config = dict(
    head_dim=64,
    norm_place='pre',
    rope_base=10000.0,
    qk_norm=True,
    parallel_block=False,
    extras=['capped logits'],
    init='uniform',
    init_std_qkv=0.0223,
    beta1=0.9,
    train_tokens=487800000,
    steps=7444,
)
Each number is 128 + 32 x the weight over its row's rms, rounded and kept within 0 to 255. Layers, rows and columns count from 0. The size above them is the row's rms in percent of the matrix's.

# layer 4 MLP down, 448x3584, rms 0.0579, rows 0-92, columns 3424-3455
size [102  96 105  98  95  95  97  91 104  95  97 101  98 103  99 105 103 106  95 106 100 107  99  99  95 104  99  98  97 105  88  98  96  99 101  98 102 101 105  99 105 102  96 107 102 101  93  98 101  99  99 106 104 100 104 104 100 105  98  98  91  99 103  99 106 100  94  95  94  93 104 102 104  98  99 106  99  90 104 100  90  99 101 102 103  99 101 101  95 102  89 103 102]
[[135 130 162 129 114 167 115 155 108 125 211 140 126 118 106 195  81 108 143 163 157  92 108 120  51  62 127  93 133 164 190 107]
 [ 96 101 125 115 184 179 164 154 150  86 105 144 129 178  96 140 111 130 116 170 148 186 134 172 127 154 158 169 143 176 184  94]
 [130  75  82  75 199 115 124 160 156 123  75  97 103 132 175 124 170 116 129  96 119 167 119 123 115 166 124 151 137 124 165 163]
 [109 145 126  80  81 101  72  97 133 150 114 129  87  95 176 134 175 130  89 155 157 134 136  66 154 117 145  87  93 170 173  88]
 [146 123 153 109 147 108  99 228 131 101 129 113 111  81 115 143  27 170 158 161 114 121 118  80 133 136 141 118 140 160 139 132]
 [131 105 205 134 135 143 138 155 189 122 112 128 171 102 112 173 101 135 121 135 146 138 121 123 170 136  90  88  97 105 185 126]
 [ 73 138  65 183 158 158 133 103  65 153 120 155  72 128 199 153 155 126 108 138 133  93 142 116 159 141 168  85 111 132 124  79]
 [185  75  66 120 138  88 130 140 120 130 118 154  72 193 154  88 103 128 120 234 141  85 127 195 109 162 108 166 132 190 117  96]
 [128 105  86  71 128  78  99 172 158 130  95 127 100 102 114 121 156 123 148 157 133 119 141 160 160 168 127 185 136 156 160 186]
 [159 160 106 155 130 129 174 145 119 129 156 111 166 120  95 125 147 175 127  91 128 104 157 114 129 153 161  93  99  90 132 185]
 [ 97 133 135 117  95 107 104 109  79 190 158  44 220  95  95 215 154 157 133 133 144 125 120 100  99  98 119 129 102  96 144 125]
 [155 109 158 103 125 109 215 145 151 148 149  98 174 179 128 117  70 110 131 174 126 169 164 142 107 130  76 186  57  92 117  88]
 [185 158 142  69 124 163 166 115 124 138  38 122 146 131  94 167 170 113 137 141 148  55 107  94 158 107 131  67  74 150 147 126]
 [ 76 141 163 130 111  91 172  72 123 184 130 106 101 127 129 120 163 147 105 123 117 136 100 119 169 186 117 137  65 215 127 124]
 [103  46 153 139 143 139 156 180 121 173 162 107 134 149 100 125 129  97 119 175 105 149 133 150 166  77 120  81 164 175 138  40]
 [125  98 108 120 121 174  74 134 145 112  75 185 138 105 126 113 204 116 127 109 136 150 106 122 108 109 167  91 158 109  93  94]
 [138  81 117 164 158 104 137 136 122  98 100 166 146 131 155 151 147 138 145 120 113  75  80 163 189 131 166 128  88 103 171 129]
 [110  95 142  81 100 141 109 130 199 121  79 103 148 142 134 137 106 146 145 118 112 125 155 134 147 139  84 131 125 107 112 149]
 [ 89  82  97  76 144 135 120 191 189  98 153 183 169 120 124 149 129 146 121 111 107  98 152 179 130  81  87 137 104 199 102 159]
 [115 134 138 132 109 142 113 118 154  82 196 165 120 142 204  93  61 200 179 159 128 152 114 157 151 116 140  70 102  61 101 162]
 [ 40 154 121 128  74 140 159  73 128 120 112 121 155  79 134  70 105  65  83 119 173 181 133 133 116 106  64 146 113 111  96  85]
 [110 138 103 180 118 125 135 125 137 160 167 204 125 189 112  52 158 125 148 155 100 143 146 118 141 126 120 128 177 157 111 140]
 [135 136 143 116 150 184 155  83 120 115 142 127 192 123 127  56 123 127 109 125  75  66 160  93 165 110 125 148 139  38 121  85]
 [103 158 109 124 215 135 196 111 147 161 158 151 136 148 136 180 127  95 118 143  38 134 145 161 143 163 147 106  91 138 163 155]
 [136 125 154  84 127  72 141 144  86 123 102 153 152 141 154 151 150 173 114 117 156 114 138 168 145 121 164 106 102 133 128 136]
 [ 99 168 117 132 208 128 141 177 215 110 100 113 156 130 153 120 162  99 181 102 104 105 129 145 144 142 169 121 145  94 124 109]
 [148 163 174 130 121 173  90 160 107 122 153 112 105  93 155 169 184 125 123  97 159 121 139 168 134 180 175 164 151 153 130 124]
 [ 92 105  93 138 110 174 153 116 120 132 114 126 127 114  87 108 137 139  98 151 130 138 116 125 101 114 165 139  77  86  59  99]
 [183 144  80 112 111  83 151 149 125  77  31 105  89 120 176 129 116 136 115 147 122 102 134 113 136 154 159  71 182 114 143 124]
 [133 135 161 161  83 117 151  93 152 151 100 108 119 103 118 153 119 113  93 144 130 153  99 126 127 158 138 186  99  90 114 171]
 [ 94 111 122 148  86 166 128  73 112 140 149 115 127 118 132 178  96 103 133 114 102 127 170 116 150 159 147 138 183 113 142  98]
 [126 125 112 110 150  93 143 156 138 102 110 163 159 140  93 112 113 116 118 158 117  80 103  73 158 144 124 129  63 180 116 125]
 [ 94  99 137 159 151 140 134  83 114 130 154 122 128 124 130 109  86 186 116 108 129 102  91 140 105 133 203 123 134  92 163 120]
 [118 151 120 156 106 113 112 124 120 138 104 108  75 134 116  91 137 182 100 188 120 160  60 112 140  96 133  72 147 193 131  96]
 [121 141 157 120 138  79 106 143 178  91 130 134 115  72 103  78 124 133 140 119  88  93 164  92 148 117 145 195 131  43 160  47]
 [155 127 158 134 186 110 132 134 164 175 157 168 139 149 156 151 163  74 201  92 170 110 156 141 150 144  93  78 116 115 186 151]
 [180 120 123  81 132 136 155 115 100 153 130 108 104  93 119  88 110 112 140 131 131 149  99 148 164 115 151  94 130  82 133 209]
 [126 122 118 109 137 156 119  94 193 153  97 172  61 184 155 128 144 132 182 109 123 131 155 180  93 182 144 152  94 101 189 139]
 [ 87  99 143 121 116 127 152  80 140 114 167  95 122 158 129 105 183 149 132 102 151 162 175 178  90 157 147 133 139 177  53 140]
 [140 120 110 158 135 170 176 149 109 157 153 142 117 124  93 118 127 167 135 156  71 118  72 138 126 108 153 114 133 138  98 179]
 [ 76 172 124 111 151 156 126  86 153 101 171 119  81 150 118 122 123 125 157 207  67 124 109 101 152 175 147 153 144 105  40 131]
 [172 146  89 110 131 105 134 120 120 131 124 101 162 135 150 167 145 162  96 166 146 138 175 191 117  79  82  85 124 169 119 153]
 [126 127 131 144 102  86 140 159 170 152 102 102 182  87 146 118 109 130  91 153 151  94  85  50 145  57 133  84 139  95 131 123]
 [141  97 147  69 144 102 146 117  67 130 109  85 183 117 147 114 103 153 117  90 139 115  31 114 124 132 137 102 143 141  74 123]
 [217  51 130 122 148 111 137 139 149 145 148 157 214 177 124 195 118 156  79 101 121 139 126  94 135 175 105 113 114  95  98 158]
 [196 152 127 129  93  72 143 156 162  78  79 169  61 173 156  95 174  89 155 123 117 144 100 108 180 148 161 122 141 121 130 127]
 [ 73 160 149 103 134 118  87 160 170  69 109  86 105 158  92  95 150  96 125 132 134  72 147  93 111  87  97  70 194  90  61 147]
 [138 146 144 106 136 145 138 169 137 121 132  98 146  96  69 112  78 141 100 198  97 125 162  93 128 123 141 110 119 122 134  14]
 [119 174 104 101 106 128  36 109 153 115 127 151 153 148 115  65 196 156  42 100  92 145 127 183 200  52 203 167 171  89 142 133]
 [104 142 133 142 134 163 128  99 137 165 157 127 205  92 155 217 126 125 122 147 173 102 127 150 157 125 131 183 198  86 108 142]
 [104  89 210 125 134 148 128 144 129 119 108 182  65 102  64 172 150 168 143 178 114  63 153  80 168 104 134 106  99 146 110  74]
 [103  78 135 131 129 134 108 124 120 155 138  94 126 119 116  86 140 142  78 128 120  66 114  73 114  97 149  94 177  99 148 169]
 [121 127 143 159 138  76 188 150 192 131 102 180  96  99 209 145 159 112 135 147  89 133 142 159 108 156 161 163 177 140 156 146]
 [119 127 109 160  66 139 126 113 162 117 166 104 112 147  85 145 191 166 161 133 104 126 145 116  91 140 121  78 117 118 128 158]
 [101 143 101 151 107 143  78 135 123  67 136 194 105  76 179 147 131 133 137 103 127 122 111  78 126 203 144 118  83 107 106 108]
 [113 146 161 131 186 155  86 112  89 124 101 123 155 132  92 160 113  69 125  90 133 103 137 118  98 126  82 115  38 133 148 103]
 [182 170 107 151 153 138 161 136 140 150  61 143 116 121 120 102 153 137 138 145 156 185  88  85 114 131 164 141  82 120 144 101]
 [177 120 131 162 204 166  51 107 133 129 110 103 120 157 112 106 109  79 102 120 167 147 177 100 119 144 109  84  75 148 172 123]
 [120 157 137 141 153 126 134 167  98  85  97 151  83 111 110  54 135 132  77  97  61  98 184 150 144 135 116  70 125 116 144 140]
 [131 193 161 160 176 120 128 106 134  48 127 114 169 116  86 145 122 114 182 180 109 111 101 154 127 166  89 200 160 159 103  83]
 [ 94 160 152 154 118  68 145 200 126 169  98 155 115  99 115 161 168 145 107 119 125  61 152 160 162  80 126 104 122 130 163 105]
 [119 198 139 154 115 163 145  88 133 142 108 104 149 136 108 133 138 101 143 157 154  93 141 130 129 142 140 162 172  95 103 156]
 [151 107 138 173 121 111 123 167  83 133 118  96 198 115  87 153 182  78 144 107 148 100  90  97 134 145 138 107 119 156 140 150]
 [142  99 149 175 123 145 126 134  92  65 164  80 150  84 128 140 123 165 100 139 157 142  93 214 128 115 101 158 178 128 121 192]
 [165 158 150 121 145 125 120 143 150  79  85 124 190 112  88 130 142 106 126 124 171 137 111  96 113 130 130 136 128 110 186 153]
 [184 114 104 121 119 109 151 193 175 101 158  63 107 140 134 143 105  94 127 148 111  76 121 126 104  92 163 169 124 140 103 173]
 [132 170 136 127 112 156 124 156 104 106 127 154  88 123 155  92 128 130  50 122  89 101 196  94 110  96 163 111 143  84  97 103]
 [172 132 126 131 187 114 147 108 131 180  69 185 179 136 158 100 125 187 133  76 106 131 135 129 158 143 102 118 134 206 122 134]
 [ 67 115 137 175 175 142  91  29 132 146  79 128 157 137 115 160 116 110 196 175 120 133  25 143 136 135 174 106 160 165 151 155]
 [124 130 134 107 170 122 152 148 161 191 107  98  77 132 104  69 101 133 134  99 137 131 109  58 130 120 128 130 135 118 145 115]
 [ 88 174 196 112  68 133  84 155 134 116 136 139 133 151 171 149 111 189 172 165 136 146 104 150  94  80  64 176 100  81 109 154]
 [123 146 102 122 118 168 142 150 103 189 113  90 189 117 124  68  97  94 124  97 132 185  60  85 125  99 132 131 127 105 110 153]
 [107  66 114 144 156  71 155 112 157 110 118 117  76  93 178 147 113 154 132 182 108  86 126 169  89 128 140 134 127 136 162  96]
 [119 124 115 144 170  92 157 104 184 164 131 146 121 136 178 143 140  66 129  91  65 150 110 169 205 104  77 139 123 172 111 182]
 [182 180 130 153 101 171 215  93 113 160 101 134 138 137 116 147 140 162 190 106  91 115 135 107 108 107  94 113  83 114 118 126]
 [170 125 106 175  81 209 121 139 100 173 181 159 169 169 215 124  60 120  94 126 131  86 190  88 142 113 114 103 141 116 146 137]
 [153 144 163 151 140 143 108 178 109 152 125 142  89 116  86 154 136 141 124  79  42 114 135 117 105 119 141 102 100  80 166 128]
 [100 143 144  92  94 114 119  88 148 133 138 106  96 152 143 111 152  85 128  78 119  76 118 145 157 156 113 132 122 185  74 156]
 [160 162 145 114  71 160 104 140  80  72 162 147 201 115 151 156  93 104 133 159 125  94 173 135 121  83 116 122 109 100 165 107]
 [144 117 155 154  75 139 144  96 128  64 173 124 135 126 139 141  88 115 104 137 139 136 141 119  97 157 154 130 100 175 119 107]
 [178 136 147 132  61 132  58 154 130 118 118 152 111 134  54 127 118 151 128  93 168 128 132 172 135 115 153 148  83 111 124 123]
 [127 132 137 113 118  88 115 174 139 118 172 153  68 125 192 133 112 178 124  88  77 202 207 121 131 115 168 154 139 160 113 126]
 [159 111 123 113  95 167 123 146 102 154 198 128 161 114 135 124 149  47 140 113  80 112 146  95 115 143 133 182  93  89 181 175]
 [135 146 151 111 149 157  60  74  66 133 150 117 135 118 161  86 146 156 146 126 179 116 154 147 143  99 100 190  98  85 141 139]
 [124 169 153 129 123 106  90 141 181 101  79 132 110  93 154 220 133 141 144  93 116  90 164 106 153 112 130  78 148  91 142 147]
 [109 159 151 178 150  57 121 135 104 155 118 156 179 138 161 135 139 147 114 136 162 142 183 133 117 174  79 187 176 104 133  77]
 [ 96 141  84 124 102 105 125 134 136 120  95  95 135 160  71  47 166 147  68  97  64 117 168  97 139 111  92  89 173 125 121 159]
 [139 112  85 177 117  99 110 126 129 133 141 148 132 140 147 126 140 121 158 156 221 132 125 127 137 158  78 144  96 131 135 160]
 [146  92 137  91 153 137  99 195 117 148 156 125  88 121 148  79  99 151 141 177 202 117 147 118 103 153 129 118 125 133 104 131]
 [135 114 145 197 198 136 158  59 122 110 130  96 123  91 153 187  92 110 152 159 236  77 159 183 111 122 107 121 125 128 100 160]
 [170 102 105  49  45 160 137  99 118 142 144 132 100 152  86 138 133 107 152 142 116 146 214 126 167 107 195 156  93 119  87 144]
 [127  99 113 130 163 194 157  84 120 143 137  84 124 148 177 157 140 128 110 200 156  80 152  70 134 149 138 138 165 136 149 140]
 [139 109 136 121 133 162 153 114 109 185  47 103  72 148 151 155 104 112 153  70 102 128 172 106 128 172 100  67 137 111 132 122]]